Weights of a small transformer language model: rotary positions, untied embeddings.
Each number is 500 + 40 x the weight over its row's rms, rounded and kept within 0 to 999. Layers, rows and columns count from 0. Numbers have three digits each. The size before them is the row's rms in percent of the matrix's.

# layer 2 MLP up, 384x96, rms 0.273, rows 0-281, columns 0-47
100:436440543518549514408514496501490419435551540525483558479453597530508517501496496432488485480492444530472482465480517533621417499555484490514453
098:493457531504494509475487527563515477456499510395477485476452494401492540449522486592469488501494564543501460545478489513520509548484469514503525
092:561461510474461490491413521600579516515429527504538489499465510581564490445530604516537458477513530490522528501461514515455448555456459475458479
116:525475537543494448482496443435538496484544474439475508531390473437414518444489576487461462549472549464499537493493409514548530542494473532513465
114:519546476542548547491524439513483426518486443447550468485524475530509532521513511433495482579524486510530426444521451495564465587525466490593536
091:505611520554526520457457520522430506425509494520533488479526483508524435502451469454479523476480519447474510525488533464432511468512444476500540
079:523554492497503497450472552458487484552474454511444471509475489467522479433491485453532472527584495492539525506442490519511540550561507480455470
117:516526480521530496491500504541440475453521554408456456468483486461518581446507514539447513480465472496604569511478527407532498538424495518530503
104:422575526476380537549493475495458575466515448529498539519534480546518474526505535463469483477474473478510502491497490416405546524523522565553471
099:471522517571479473488570578453487457478471506492452459530537514461522539466498489517431503512506456470517475498519573454539614451489534461428523
102:564414437495484515412537422475535482477571507481477451429500484499490531446479477435504492516509487544477514507485510610532441538525492532522561
095:434507483483478522487524524486518505518570465477497481560517513473545506489481511487428474499556488461505497419523494567439505517517500479590481
105:553536497496477508529498433545495447576503481573479525544491481548481536489598441454531467614461509518555486493491462470548566520504463480464491
098:440588523480572503517547576548545499517469477501447568561491485454523446511523495511476509508545465512497523530533513557467474509579498517532479
089:463459492524529534478542509477616512473468494453445437468501487530502507518488532573453493488482513557560498473451495456582542476456434469469443
090:484394558478444485393476497496567484516464453455473502460489432522506486534496496521533421525509477576495453534458444488530528510520495487572520
097:478413502546468513480480524536517498494518542449468509531532478496538545475570531549468443495484431527503434519483492532520463594447444524536539
111:505541543624461512524553505523467456439564473515479451491545494492499488470490512503393578528498571489485509477520473452491481555502453465506500
090:452576465532462490509559515576541423464481562500498477534497436488539467505495422469490512567517537492461513448543473585467507472510502473515450
104:487559554537443507522589461500549467506539530493577565497445524485515504500534463484569527524562492543450467544478488521584519445519510429508593
099:505515493479481483546527465580543575511572566504431483498544498467461477421469591473490535446482511515480502527503445541550462440566493482438405
112:479543483454474431485519479504494500501546536529498494486472521496473487493495514511533495514527486464518471514557493608561465479503411465469478
116:476409510493458494476494484434557523552490547476533493504572476524551515468521460499528441565481554523534540581472509489516472562489534547541509
095:526507510458413463581529533547534602473550470475503523409492505461451474528501505529516510526534539510479527424561501448534452483560478546475443
097:453530529449513560496576485485490498544525503509453482479620504574519506477472515488476419544434561512465472496471483496474480612415493484528458
097:493517493539530594480479469392491541522474539479509510432505530520456451577521394431552540535531484484540421491545569482521506424500495513542528
087:503515573508488476432460514356553562517507491483594489525505510502524455510549525499521468480459513548486528517500495525490471505503523485512499
106:510511422426546505450496520508593547598452509562498466431518459498539578477426485526498485499504543563451578491459518529452556474508538466510522
097:533575573578508519463499442532470514492527528432464472456507508524501464420475510537519465503613521533534478481499479536512551514488515495520552
121:484511494619495476469509518503497554475479499505533508463457499495498535417507490524449510453552396486442510457494527443578484524442553524562507
105:526508455504480467517529497459443521478526478523446536522401544518433488493489506510492543549518479481452590490501544420488456502457546529521430
078:495553496428475521516557493486543564575520519504480543435524517468485490488515481545557531516467541451490543459456554472510466526555503563516443
099:567427452480499473576474436461530511536454532460502496463521538475447476570497556469519480525459490516498499482524524585394471501500456601493502
069:563457589478483499541504536483528497503419447494473494507470499544488563480515557548539456520440428494572529468542500459578454546456518517461471
104:461456488530499466527517509436539560503559490530579471487497400486497503586554464541494542521541519540515503498463482532520546503484515494499520
106:502484551543542539435530503530516543493473517537472490555490513575469483443397517501459437483484479486519465524467490517480527568576501420501531
096:508476496519510476476499429510481390422521469476530447467506520527435485450500534502459451553495506544517507556499525588512474514525543500510524
096:559464513527440564504519407449525443551458532416529532504580467487479505509468545491539485520460483464522502499505494523531447519531538431486526
099:520488616484480512538532469529510438489590440454528506522508451507532483507519464513486464520505526531473481467471498450544485496460530462406480
137:601556449541510522478518483460532491544532615450436513501558592472458480470465458511523547490493477466493470523511559516516512494507482503575526
092:594426470495537525462483535464467512501434533422479541577578519530494486503477474485503434559475583527528474557536518455538491549500437518463494
105:543460489486539507518489529457510486495525577530571559470471459482515530562467473540506538459440510480520440471491484556491536523419526546488492
102:534570481463427459525478443550487548515532572532500487465469544536551552506487545516551504548578538438540465476489512499499547607533457460521506
100:398512481521536523516537567610460500467468512467494547509546478476560504425536489591457503526535515521501521514456483534549502536417456461441453
101:467500448451517485509532475542488500500562522560477563507489502494495486476473456506449577548536463516383517457454489524438507463546553449451476
089:541507466503405487554478559545501472611470506462544547520492516510574498470484457479500492532523511555457509540563492443495445526569518454554500
113:477454450443478500462460510513506513483515459561519573460471462486513524510541570552486563529517606477469512496471485498426519469479510454551514
101:468531541537473438494516491450449542552457499402517461459496453484499544470453491476429512532463581475528520612518464503503440528511489470442525
085:503552500468549513451501504494474496570571508462537481542567542521529475454506473514473569574555562549513476438488549462453505527458550541472515
102:529483509444472481374473527525513487457536436594502508450448472552575461479471449519541506428439495545499508527513460425526522499459481461515518
101:523491511460442522495517588449484565488551517552422493505540576528478504497505473558438598515473463585452428459511573507482494429503481517418547
089:500499566502508524450523527476475495513471529496459506521459480476507523502513458544449408520530501524526523505509484525463555421460526437554399
102:499543551547465536477526542549490513472444419531545483509486407479466471508517445510484503567471445480495536541478528508535482555476493543379502
105:497425426470507535458482557475514478557556514484577472532510575520588485539545506463447519462434456532499542541500521446498500521402446584500465
084:485481445469520491462524544501578577501572484568471561458512499521492560521539480487508521549522556497558522471502470494477482425537490512512473
093:439506503551514497509531530479464417538500542475478546477567436467484510508515410564558570503417510538496462560580491531467510521470544534533484
101:381453498524488452535496531468508462508525505495439564500469440522559505535507435467499406528477515529483507502531484494491481469531418533539488
095:459514444460441502480486464443483551528510510517497496497484484537519428521524570455541561532505436473450521543507445549492464512462579502528469
089:589496418523516461519504485513478571492468512509477480492558492543493470457534486492507508464581548542533504532501488411404468486463485563496499
097:529535552552507527500455512499526480421473583540448471525422492446482480518588585463495494535501508524485491508512483476548569524515419491498464
086:508437502556507512447555448533541526552507429498514520403520509528506425469486550423539466474504428497534538436478460550504532512479503506529603
100:487546544502544499561441481474479494516489486483463527493505502448570596456485526528459509520506482557464541530529463509488419415491450447549439
110:487515475474508587458519543474467525470511491515462509444461441500529470576462479463537528506499520551416498495501502442447478464503553439519528
091:527514549458486471565537444523472481558521540469476519514537418477498501548530528528580553526517437472482516537523422560541447540502484466493544
094:510513534474440537470507478551538524552488487509422554504505508545399537535483539478436447491503520532514496581500437467460441494518469518517435
120:503491560513491415548470516560397438439525452515442595533522520500521438459525482564524520487450475438564493479513467482424483490559489465535470
115:542533445514510528483458470474553483444594464517469422542452473480482468508501525506494561540495585488404550523497538541499498453472471544473522
100:485467486513473495570477424502442474464463446423468467461495480544456502478517536496538468548444572543553485496494493533544494593508480496524572
103:475487454488504495477511533564489529496493493487432555534449490543545464460519496470506490487582420514569500469493519490507498408477505511508512
102:436491458525477483517528517447598542495445530490547513525443422573465480585473505466469514546489495546539511491481508571442534526462555546544523
102:578548525471470533428449532485496454516501471525560508531456540503529473557536482512598466542514520426488486428531441517468522472497502506523498
091:537490376486495467482489498472514431494445545495534548524388473543532495498505475574468524522546500438539507451478461594516484456580506537498464
084:504533513483437528511546567507518512505468506514542481531521509501547514569529486452509447526472537455435439455558428547510474427541536441530484
098:515554533561465478542484578556424462529518541479458427530487544537460419498552471497506499523516478467514464442428506481510441569532519506508478
109:429480523468488548550544531489452490428508454485479516502507418485516478480558473500504495573433507493418461560503428442492480517457511558537448
102:476399485490487508470447492521433546556523551483499436568546479561566488464410485468509425484459482533580480506498483472536498576482525547430525
098:554458505426498507491476451528472486537556567491515535477484480483504457533548490432516427498539534543521451572543408486464480542436516473498442
103:475514467513468450437486490592500544529482555506507575538512528502541423534459497506524537525449492478464495457473473488533488485638406470479512
098:456444448488543435487530501498540485562491412499524507540504456441517534473585483534535465515482542529476535518503581552589453573436516499450469
103:547513427577485504424495542474555493532508567467435461545541537485509514443466512519462469505503425513461555505499559508517468479480558502452527
095:504497523465474556410513562406561482462414533487466514510496513441500497442491528501482462500499476487508487501541523476496542493436449517526518
098:501532566506460507463545521503404490474450462534490465453539577583482497462484419523529480511464511561484509486523451499492482427492522532528484
107:500506510531496570460568528464517471518482469411505467523486439495500518491519465544613443509514495465503415451495452552531492561474506497482573
103:474531505540484454497553507477493516474460545498511507501511500541506507518443488473522525544531499443544551560589525587517556503550516482533464
092:570458473500473495540520560495571507532529542477543490441531488533529543569479438487503559442504430525606498443455553477569478487464527463530521
091:494515424504536479462469452500532523536499520576523448473424517464479550475520562461446574474491556508434536486431551522533478478446536519463472
099:533499438519525515458444548579507474497552516510455454485478536516500413506483515509479528462465404481478430472477468516462477456479511448538508
151:538419512528545537434522519485591609561486456483510554504465527502529457553482512551442508479550527544530432467475458541516457520443538465528589
072:505492478557500515485517500549552443521548487546605474483540414551525500446486573525497485527575583422518502483510493517492519445552504451504502
109:525494584447536571525549537482528578489575479492570512504528513507508471477486466476465488451441539444517395497542488549567570536478485507461475
098:473507460517507451552470510540535494432483571530570505515413504554480511570535513546573492515478508453496458497501502467582472552499482547552408
103:560523449490506492505494552484461507503466431534554507545489444561528437509486577455503489526507501530491478473547451547482517473432587500506455
109:420499508464500522481486525527493533480524527532464460467519541511492488503552516481439501446477484515545464446554502503472465491465486539450428
130:486496559499501512484490520423486524489508515475519432503542455506489556497545546500518548502395532451545464517518451495539453539582519545555515
107:545484489525555513571523518413522473471485466542484536541533426470501526484507492504488534562399548469471484540525435453525488414552487525486466
093:496497388451465450531458485443471522467532479539523491486466454511551519527469544480514491544527535493482567455476485493513563497467518484483462
103:482390507460448490520489515446500494426491521460559545455481547460481468554488546507519532537478507519498473467510545513552487563449530592535481
090:547549492525490500540505480508489440542501506530473527455615591467498450486448507523479475489428507462510463504482457514532514466481495515463513
110:465517508429552495487578541472535454498494506503506481527497460518474455542431494519522421556451531512575494494527421501444487555530497502536548
100:483568446446470529475525497525581549528532531508482442551522504451513472405550582488481524513451520547482498454514488516535460478445513504516470
091:410466559526500516512554483528466468496501536466500494532559426476526420550532410533502492545562519468537481459508523571509490513515479538542488
106:493470493529475461540453538481481603488517465521447510503494496528557451529477399551520483457484588472535484468478521591443466544490438525508500
107:620490447433533478418517583509594498488529534522515478561489481544452449470542510535536507512463495479477412464458485452462543504494542517566496
096:621540438485491493511531519537520564475540464508537495482457497542581499464512525408562480520542509483505436418455422563458478468554503434479483
102:572485538437493473459499460530498556532556428426546457523441498538432452433505520438480532526504519498558505478474457470492525550479517521517554
093:518448538508529407514478501491465563610558457513489412480474551563510483505548496479525448538486559504503516510569481475553523611492449484472412
098:487475510544548472481468455551490484503472504454521587559525508485501525499508518505453512544587428526520527488513432522470470560465541475607520
092:442466554483493436494518501453527487528479532609501550480502546604565537498513426534482441497456541487476506462502555494470444484489529487541520
106:513537502577407542481564421468505512584517496460515434436454517492470586473472510501495473499509499447473511450447519490563524577512484520528539
089:488442506530529458448513465500468421484445622455509479474539470507542465526473502549516501542468560506512465514460528557488518519483475540490497
093:552505461443495500527535506565603542534550478484502533463468516463453505490456528569470560514532506533522479456468472548549508459568570475451465
096:516492465534466414460532580527558499508522506497553540440454539539487456453483465495498454428513534582436473590491504472417449517523552432474514
105:428482524479484528497433480506547489526444460515479528572522483498488548499482490485493492613512478491480542457379513548543514522437531488548525
096:434510505542542507477520587505455473486508479454483554529507481536476483445464424464462445527441546492494511566497498474556518490537465519500506
123:567496500444508503537506563479495572428478410544516514503535470481527446472532502488517565500461557501467463515545422402526500476500542445490440
094:583442528513475542523478510484454419507493523499473515483443467406540581473524557426465563543535518510496543558529539478545470567547490512483525
085:496510441437527572497495487485520578509464494614475545474479430543492458496456524499537492516503527505469504527478483489548508409575543443586467
108:471520452462491480515523481513476589494547488552501461523479447533460506438492516548463523541476450506415499531529486419529523509497504453541443
099:515491520531474476452555544556484493495585538534455469515475514479538521478533514477469494463575499497480469436501518472483533435440431509473464
108:588470506420504503461452537470418484580474483434471550477484462481508523427482485514522474499512478593480510467500457496528497468461506443486586
104:529540446462540512502509517536573535527512428534497469541430524550526496500528523521451484464491417540475497482523499441529513473544539495401508
100:515454494486498485459472475527503459535539475512503438540497550573507507487515466519462355509557494536514445532460581456490473615531424458529459
097:510506524518553580519476574505563489458497483496547538515539539422494550484499549532434523504506557520480520540513546474473514496464457458459474
108:460478521467570559450535520439598519490541501473403462549486510498495489524523532478521484418504508458524519519453486551480482516466506457507464
104:531521606565521550493510383491526462468486614445501520467475491503412510483517538427512492541500558450479567465506538423509496526524517479525531
086:565442449372498478481531507560502510496465524489536533534487515539530492573575506467573520463498494541487509427537473568486464463485473478495571
110:512511494447483443520500537491452519563534440553480534481516475476532444484467460510560443539437475567365515492546507458541559499497523444586462
093:490530483453575426534524464452525492524494422539449478545541482520561509533439445515587429544533532487459529483538486430544451494430507445410509
090:487475594534476560527511436470538481512541466515489542473482481546509510474419462524483445554482524474519425472427550499556535481529452506498430
097:544471478514577523494490544527508532502510491461479485452509525541531535552511457458506397494524447538539510534567511524449488552511523501519477
090:450513523600451454524537557550445508494484500574471553443519569513518475495480403555437394528512482570484544524490579457498461546470490458454473
110:488440466480493530534494493512516546447500527547460501480503468507490502482464442585478461524532519545504509376382587508488521483434516489468469
109:515454506507524447477561594568516538477455482519503548552462472474544446494502478568537546495465479516366490474456461478533444491515484480551532
105:503505534533488500474415483514537497554546445519462517426449505460450504472487498553496557501423569454443554482494529528505528515406537472511469
101:552489520510481471458497545465510478492527462464508495484559436515504533510492520511452506568531463473448454476459409512478527541447518541468488
089:491517466470550540513454513573493471535497510530551470547495479531461478525431437439501415526543441506523478492479532491469521524495436466453487
098:586547481463510503491526465480542453471548482470473486500472503465452525445455461566548497503580503537465557455418550557472542473526496443528516
097:491474561433492519454589518515521567507523541502518591509556506503546478454512496480487494522525558543520531472475387445527462487470575546576464
105:523512453530533415519474496522467526399471561544538545491412491575540456498542539485556550511503537536530534488494473503504544476520492487479461
115:491469432485509527481510458517614512494545503481507528441427519425500504514477594518452588487427476473471523444472481482513500460498513510523481
105:584526500529514509514474526422552528475507457502521481517501421415450487520496524544515554520453492514486494519504487500540549433536480533457582
097:528555507421552540452499548576505528446484476576381529528506524540523506453492418535515465495571467478437463497441515451452481498474502497454463
104:524466472477494472464515527496596497514548508516522439496527520552530494461495549531605579464542556485477485477520505520546540489497495531509495
093:492449564496528593438519502609592525448459520509480588459508479502500468582526481404551494518540484472568473563489450472497503496488513469478526
091:544479541534504563466491532576489482508498506547463525544489526460454477453478538527534512487517494503498495528563492528595435517498504414476516
092:466431467523455497527460461567507496465479594461476476499448520514486489460479465534569512475525478432478481547506556583465505527540456467543533
089:482527597457433467497513500523488585471529491488509511551500503459438459531498526549497555503459490506431435463540451496469531487518471446528471
096:452556455540470530557547429515484456506497527489478532513441502465513508480540515485469528520574512534525522530541478542523375557543470469498460
107:470522502470444576472502479463432559505438522506552546442470534498539519484465528447498481539471502546500508516461490559414534441482461531511465
097:610528475402543524478474600483573474478506468522494450518508500455507500519480488516504492524502504505572491454538475568497483487496515485444575
095:588460499426496508504469524494511485475513454512513434499546460479567474488521461494490530563497542471461397500551483491507487499503507498406469
095:481497546461524439436484550544559505511490563527458442471465559597513484526528468469454445503499445525473545518474462506491506577455504453494469
086:465439490501503581496500480529493513510490440507496526530514505533491437477438572412515483563477449535543455468475464512483456422500491501557505
081:508393533455476517484501520514458501533516548469485533496456497380569464572480373556526503612523456545459506526487522431485526480472456530503470
102:459501541549508479528553550503539510520511538523484410446505549436493488534525488514452545484458489497546464490546563504637536494573485515438474
110:542497432502548550521481461502490502496471492422482511486526444395518511466500503496506447546505519478504560589472575450511448531540514461405513
107:500506461509477498539520488546447540408439540456518524533463466416533589460491511517378448530491458481462520532541502523499487562503396563469459
100:461545521525542465523436499506480458462501493497541502552477497563517537448470452468466479493470520527542536405486558535493499466437510491477522
088:480445488511518519546415514484513487497507472468481494535529451523545396555513516463587564530488564435501574511476441488480526463427505476517560
104:503505493522520473464438521605493477489545539506453548532520486508486463571493499500461475471427541525523545569603540511493439497556446502428455
097:562503488489568524532504449485542512566517516402482476485494466405478492463518513533440492507488485436469483525475486575457468570484504480468564
106:501460485443514493480522499523536468504523557542557538453566528576507541506486519499480514516482480469469513487464505454478559454503534471466436
103:487469505546542518545542483486480553490499523518464513490492439577530500509461501436463513588487508513530553464560505475458545461529443531487408
094:543465467475543523452515501482449533525514488497537506519526455507458538510475471522479479480491575494495462539459504468532532474415532499553500
096:495520437509481440487431479564485519455525431453485431458537520556448455535497584545545477472514535502562444489474510570509427598470529459469507
120:489426389514483475496487452482489529486455489486456490447458524527469477500521522512512483528546530516566517486428529525582472468500453501478479
090:504425535536539495503518479550612470435454517473520514516437449399537505468505563513452516520466489543455514495468454574529541527480522525575436
107:529485518509533509456526583502489493532558499530474516469502474584501438448499477450481518497446535503501443430438504511501482499477481469478485
106:509481520492464482492534465559489549509498509552521578574522476472492483541489490437510516533378545491536504558487493487540454484567489398464456
089:477527533501605526493559483551469517476479476508434526438547462577480512559485530493424530430514513511467503514486489514538447555499501415529467
103:451498524465446474569508539464476515471510511513477523500528483580473446465533544488532454540516488498485505511537429460455525441526512498468521
090:511499519500596433494447511522483515514478489509482500482503461523498563508431506568514461536543509562504549563505478456504459554474477530593505
102:456489501477562555449507470520495518499518438511483615506532521446555544454521495501440506524555435535515550539541428494556474524427516514530495
096:509525532539460510569498582523467487537481544512537490505519567587484487475467520465444421513464487546570491513525456466434510473542435407526478
102:526411491535499549517520494404504452511470523551492526493500549468476438472557601500480506480409478537481525459578493502480468481462520524529543
105:452509431452436530430524509429491499501561535480520549514488438407491513504508435526481509508480443493476490481522518513515535498505475575488493
079:519465456530523479553543400478522480453524537483494514424463453535485445536504577517496493568524487510570578496474512451403484458501517484547511
084:419488455440520509471544559504568555506528554502452428498484433587510501542458501478450450464485460522524506467524527515536546502498545457505448
099:499416499501510468455484420527531469515553504442493566543481449466497507477534556553469527483486505534496520444408502528572505524495514524557544
096:508402485524567502432480506504585513578490461532471488390494520554526511519553539571529505554516480562476485583474498517511456525394500505477524
109:581516422479500543507500501542477507470525424511538493464488517489539490505590500457500459438536448500484527430508473517448481489511453540517511
102:477515496459454478471499485497542566543529525575537550445474568573532464518550527464532487514478459547596483487486546436541480508559515536566490
083:533485479470520501488469490527514445563493533525560485415576465506522449528544528485455513477447541405537421494478492441481525577452493514493498
086:536476451477490534473438515519524503547430473531450548484525536508515459538493518465450445507455509542432447496502541443547499534446571438475517
118:603515499481497504493457575472475478494525513475545481535540514481473556456523558461473500478515549401501548509531549549425501544499539437585566
096:567530567466491495515428456420489468621541524477473562545488559494467489477493486599530531527446487486513497513525513566499485473478497528504556
117:592443482477478474481472587468536500505499477496470508485501541497553435489514495476487567547503491515454499496537413553516542474552586486487519
089:536492453520509544527567497475514458530492580491473491524448449531479407578510489484576524473490466422514491445549495599458472547539473504556458
103:470515510530514472470453440577495511511522534545531538442483510515481486509502539549469528511488495510570555535447501474475551435509533526551452
107:388520512568491547512462459554475485488450527457555559558552407472561469540474520417466439568526473549450546567568484445512532508537484429508452
101:512575450483474559475526528429494414570581502525551479542474504508488483478444548484497556562481513483485551519531483513475551497499486430451493
099:520500507506486544552505402529489499458524562478529526468424448423493517486493542459505562546424474583526529450506496508530472562466461550532585
096:548527492479509507405435547538544489560546466557480432478433467524468495521435533529487503511473545486452526456541555507465534447509500477544570
090:455473499526409503517491471531513500487485527432437511495524511516434462540552563523471486605522486450524438458534421428500481554496507474589495
118:439565483552511494486455463480523502540474547497535492507492494484464545555481501449515575550437500516504552494549531461554508438512464562519528
111:449490467559507462555553493517514544503492521452470500510487444517449369498505458498453509563498540501512463421490512526529435528543510493509440
094:477457455481428494503480520559476530509568492512518559546468469484551480501474484513483524523568447522489515447491532518501525461498446554494530
103:400516551471583470493515513480457539483504435479509486499580496608537509528509486483487450504510530500489472548540500428544530551462449549484480
086:605539524506521576445496502489509484501497551484495520416430541478522525490521509481449528491520475490472465476515508460499515462467471472502472
112:504537438439533496474515537529449497579486420489455504544501516482585515486534598533451488539461485506447501507508458468513446475418532479547495
105:521462469441502465500509490496514505565459513481470535492460492508516575465515572450508466521494538537547529513409515489520486421574522412451497
107:392409504543463512567531494518483554477523471558519494493499444519554528519503516437477453520562582477479525525474507532554448608484534530455428
102:392501496519477575464451477520522482503482461474586494501558459437512549470495527513467426548491510520450525545475495510492474486481472430546490
081:553483515525545427434590616602513522564486540460482531554475473445475452489538459465491552490521515471537493477512504509523486519511435532455555
083:523528562531549534478558510486522484411520493527407486517540535500446541599477504474511506560401447527495463489581562552499472538522524481473481
097:443552460459476429543467532466476551520521552484540426474523525575507518494497499499559498451535520481543489480546583545549478443550491578596483
111:445503504481434451529511535523543537540505461456535487503470443529489492423543488501498504460504509550447482473450537480624456588446468505500460
110:452541529554454527427570530568479535495535487423494462518457551513567546480541534459488528536481572505517495527470549485561483415472415487463510
092:475511547438513567590503490506519554470505494535516506503509480553571458469595510412501441477554516502416506525496475508429500572493474561525524
120:514477441494472508481484461515573434577532606537488537467530551443462391530548467522446553511531491446469581458508535524482530434532485536582516
098:546470546506513429505488477473514499457532497557529488484546523523457479518415439525548512522521531467595473413524506500521511564457548502486443
096:508457505503514548464466504447498473562537463416565523522613494575531465516588496443549507513490512405529478549475495527500483502487480477542585
102:487485482439429453465450527597525475500525477518538549455374509517517511545548502527449489539541500521497496467492466566568469520487464535482447
097:500529508498463505448510483486501452542558472471538513425530542554523491458503588478571415479535460482509492522582529521438544491439470471529517
092:488575534520462523602518469488448541519595519457499576516490488420513491505490480493525544482418551474482448518466541462504525564545483544425513
112:572479472476531440516451430483523516526510588486460546482572511451458482490495494556467491491509472512409532549511522513485460566416488524534541
100:531516483568475514476568448519461552520508521421457475494500550478430544494504445535438548579486539495478521535420526512497472530436478507464520
128:444476531514469504448537460506541475408474545455417564488496444549451532523473492469493475523516436437545486500455430492457456488567487457539511
117:543490422532533490492541487552484500451490558400514512532502514483546493515508507506529469499507483482509459549437540564618499592471472518450498
085:482490525440472540440504554443539515498473382469540508402491492456518530557432486518485565483485496473437511535441466539462452451495463487521542
083:526550473491580497525507538466459449495494457524496535503542518537479489519494478475542454542501565388489523475500516488523471480563571448569546
091:542437529559487541454455538553461470493488515481446491605541513478531447466519499545490554479488480539497493474481498492515475524459494440478548
097:491489576550448493499528502508525480535503535470473528504463512451491497452556492520466491461470512473607532499537515522479378542510481500423428
096:484522452543599447579513457516571476469559494446436483487444483537540515529503578516481511498448554482530498515480484527468417460469412550479447
110:473504564509480566462481529490535539457452485455500547502520460483559502480486475470483500474424568540462528535435548448484478454492491501441500
093:482472512443491503505571540507462524448511537517503489529503471457512498571565547516447489524428457577541462479506570452515562473510516531486429
111:481493516495518461470484511487557458467522511499516507439422511562505488411450477523495540503495461503518475483460498563532488478446490513522510
112:559424507451553493425466540549536525618520497511520504537491496535525472446527519442468501480444551514592537461501478498468504475495500541526505
115:518375462486516566481446520516480525446482524486551586510502422513451503562491419454459492483503493486456430562518445418491523532561564433541522
086:583490500504471447553424527505505480480522484491523482509430558550468540457478514483527492486539585527525526529390543452552483521511476514534449
100:448424548520484494499466525493501544471495466459513466444522474498490488482470485512464419517508534475571412473451529440405511580458444554518483
102:496501478485515563449549523576512441509521528497523470527472511474558466369501454542478480477483525504445519465571494488487447418540511476473517
095:581553433544503541512536493510461491457532491421508410439456476424562551407547551441505494484513461452500444505582481501516486526512446457612497
096:472503481544537512469475577499514440518436370453460510498491464471550471473536530547531455554476553501547450539504502539444459504364491528465471
123:460481468557497450566536521564557544475467436474479510579482402526513469531499486523512522534530476488546509452530515537533464510524561527501533
096:514500548529501535528603466459562481557492515547495468510524506542449497496526424455444533577509511435489464441520522496495527464511501484530486
100:503474510465553496430530476515502495473522500534467494494524482532478485547483470503465522470511532457428479421555493443523593469531531489497475
098:435521502566531518563601532554485536490528518509566506589469448505470469506606473479537443525522511503503449508476486482552459465567499471448468
091:579489509497502459446479487510569552513545512537547450487554463469480455503586501535458531419457477500520495499506439479441500500432536456491508
098:482516445550527443472450531563489534550444531515520545490473478478438548522482486482486492467482533559488490505550595475496487517530544485538488
111:500532434472448453544509484477520532490535487492482491495440489454500440514579614475553509538540501519528522469554533479588520495545490491481476
093:511433532447501474453502492455479489568433479534447479500555548568508470485460484451529443494505469534471517526453511484395545513495548498552476
105:521500487527535512518520469532516458499521485582572534466517426538464501476481517492491418519503530542522517458450469467574447518516541487485466
099:517530570453489541488542496487557548510577527535464549528486496583506486485474464512527458484545501468437495470452480478476502547628474486445497
113:560490458452442528507413467515483500557505477521489558473504461402539439496472532465555520482336479489418545563573514498502465480531475505477532
111:516483552583526500521552523486496531473547462524557447574494538489470415504493517478435520474497511548551546475509457470397471529471425497494453
090:522518486478492454525548539491574489480504434616461589458514529547503534521500520534525425470441515499493500478461505464454435515515530518512465
098:554448536526468480483452486515528530538446429520481514502454508505448496559506462493500458549537458467591491522499522433482518488427451513539444
100:481477517408502479532446464511550517437526433494520589475477530484463527487482532545537520512457525582444505517503453499611459490483483553484470
107:499499528490538411448522527529490493491426481517521507535471405527505435559539477459510503567441517506479536426502508486503491460484553469511473
088:522421476499439497545463538559489540432544535509456473520459454476503492536484503414505509501547468569514494548463525452565550488531523541497502
107:496493479484517465404575557531512552466494486522487468486545492510533523545560472455464517544489512479531453539488482484584514481479478529471472
117:492542431543442489537433512572472440512529510484524521526479484462529474495540521584446509489499534457485538512488512518480479522504421476574572
093:450494478428526431476475463525427548487506465502474451511520577460499439405467563501480463509466477449541565479474546455513496522458477508472535
098:478423492537482529464526510490521494503466483400405562536521522516560558560466490466517478520528478492488516548515490502500466560523428449558503
109:532536527485486539467569534483557586451522468516486583433494510483507555553455518475485504522529502422533489522409504460548475575472483515459490
108:539526492508463507475477561488514561569494518521450536464483527402480499488548526499502498437512455529509571577583564530507504490486560479587546
097:506424501525424471447493527453501538412484465478462469512516508564458514502464595593509542463443503452563442505533431537564492514440486529444446
102:499495552456509517511453534539541493520499450499563513565525527509597486521484520497551486442465512492405479509502563505492464515594568415460497
084:461427502532554536534499497472481460447481583471511497465492484459503496523558442507526522552497559518533557547456599530421434484500519502528506
099:613493530502532506509424556522481518490491556448486560525477479493495499534489497510529515496478473496514499495516463559501450552467438556586505
098:498523442472483509448452531495527437524503540451505496486571547554441403562557486494440469494547510474478515457492511512456485485479501502498555
104:512497575579496514476460512517507395480451484473464490450479526579492504460480556437510419485473492488520525468532470444375455499474475541527452
097:481465507470550481521513494482517470554485537481521535455544477506539422518493560441490450497508543550506483537468557555498516503452472472536485
104:526467521465611491517458519520481537464529444534448506463556468502482486471484486503480484522551557452447469580474426460472614522459554484516432
121:510533432428499523460484470481562526525562528550534465445454535534497528584457553514535512529496530495499511478619490506458580432491500438498506
097:474474531576558467557499501426554516457474492480435487563497478499450448481497503549459514576469551455539442505433521485490507551456462561476462
096:523551485545502548502441508528440507571560535566478572493465573516527480481498453533494454463496588539454505453422515488564508502529414466460473
114:510604545540496480486523521465507535514558499491489501463507542488486487559406480518481477445497541511529507538504585475510493532533497405510463
110:507439520544543562443515491451509477492472506499518548517458495499485575497556499509534486540498408403465492533508478547517515497510520491593538
098:493498422484578438533505478451553498496440427516484457519490422498447530441489536510527484566522474418557457506463502471601522532489458513517502
112:538437520458462421502472516442474507540542493470483430498424473431471527480589537542490544472504509490563501526471460539546523521454506456547450
099:484431416484494474481455526507463505556488559540548505561452506488499430560510569429535481512552503506554480506549491529564533568520517519483515
096:532457449465458504463409506517446506482545582517439447524518413475470511478505546500383487513462502528460595511516482483464470540502528439507451
109:561532477513557542471495468486480518521499550555489489446525475440477528545491501494484471442494490542428580509444619512500481483477515492524524
119:420450512426465493523495550437492502489506457543462470510535494561569473419531521511547503554435453565480500494488479500524511507436507557476506
097:450433485510506526508551507538514518550501450504558521479522470409556507563561566457449555548438458517462534509524547448546469507414467483502501
103:511492480522551502505523536445563442423506504498529489447532452538542489498468519484468422435437511540535506512515498527480536424566594455533517
095:477534530480512534591483475521494512484434529489555469465510450543453478448502548500552536508442470501539511472514472461448484534423554570450447
109:492467490535453509481588542406463481478456544537469472520540508552481500490465509525438507527461460422499521530493540516524466565558474511550549
098:487511556578529504428513522490478518419489508457500536555535484483465546477488488544446522559482495540487549506384526505489493468516467495491459
101:472555532554465553564488509507398477471509529454505484473493527472520530495503534497532525452466512555520518536497524492523501506535419503520442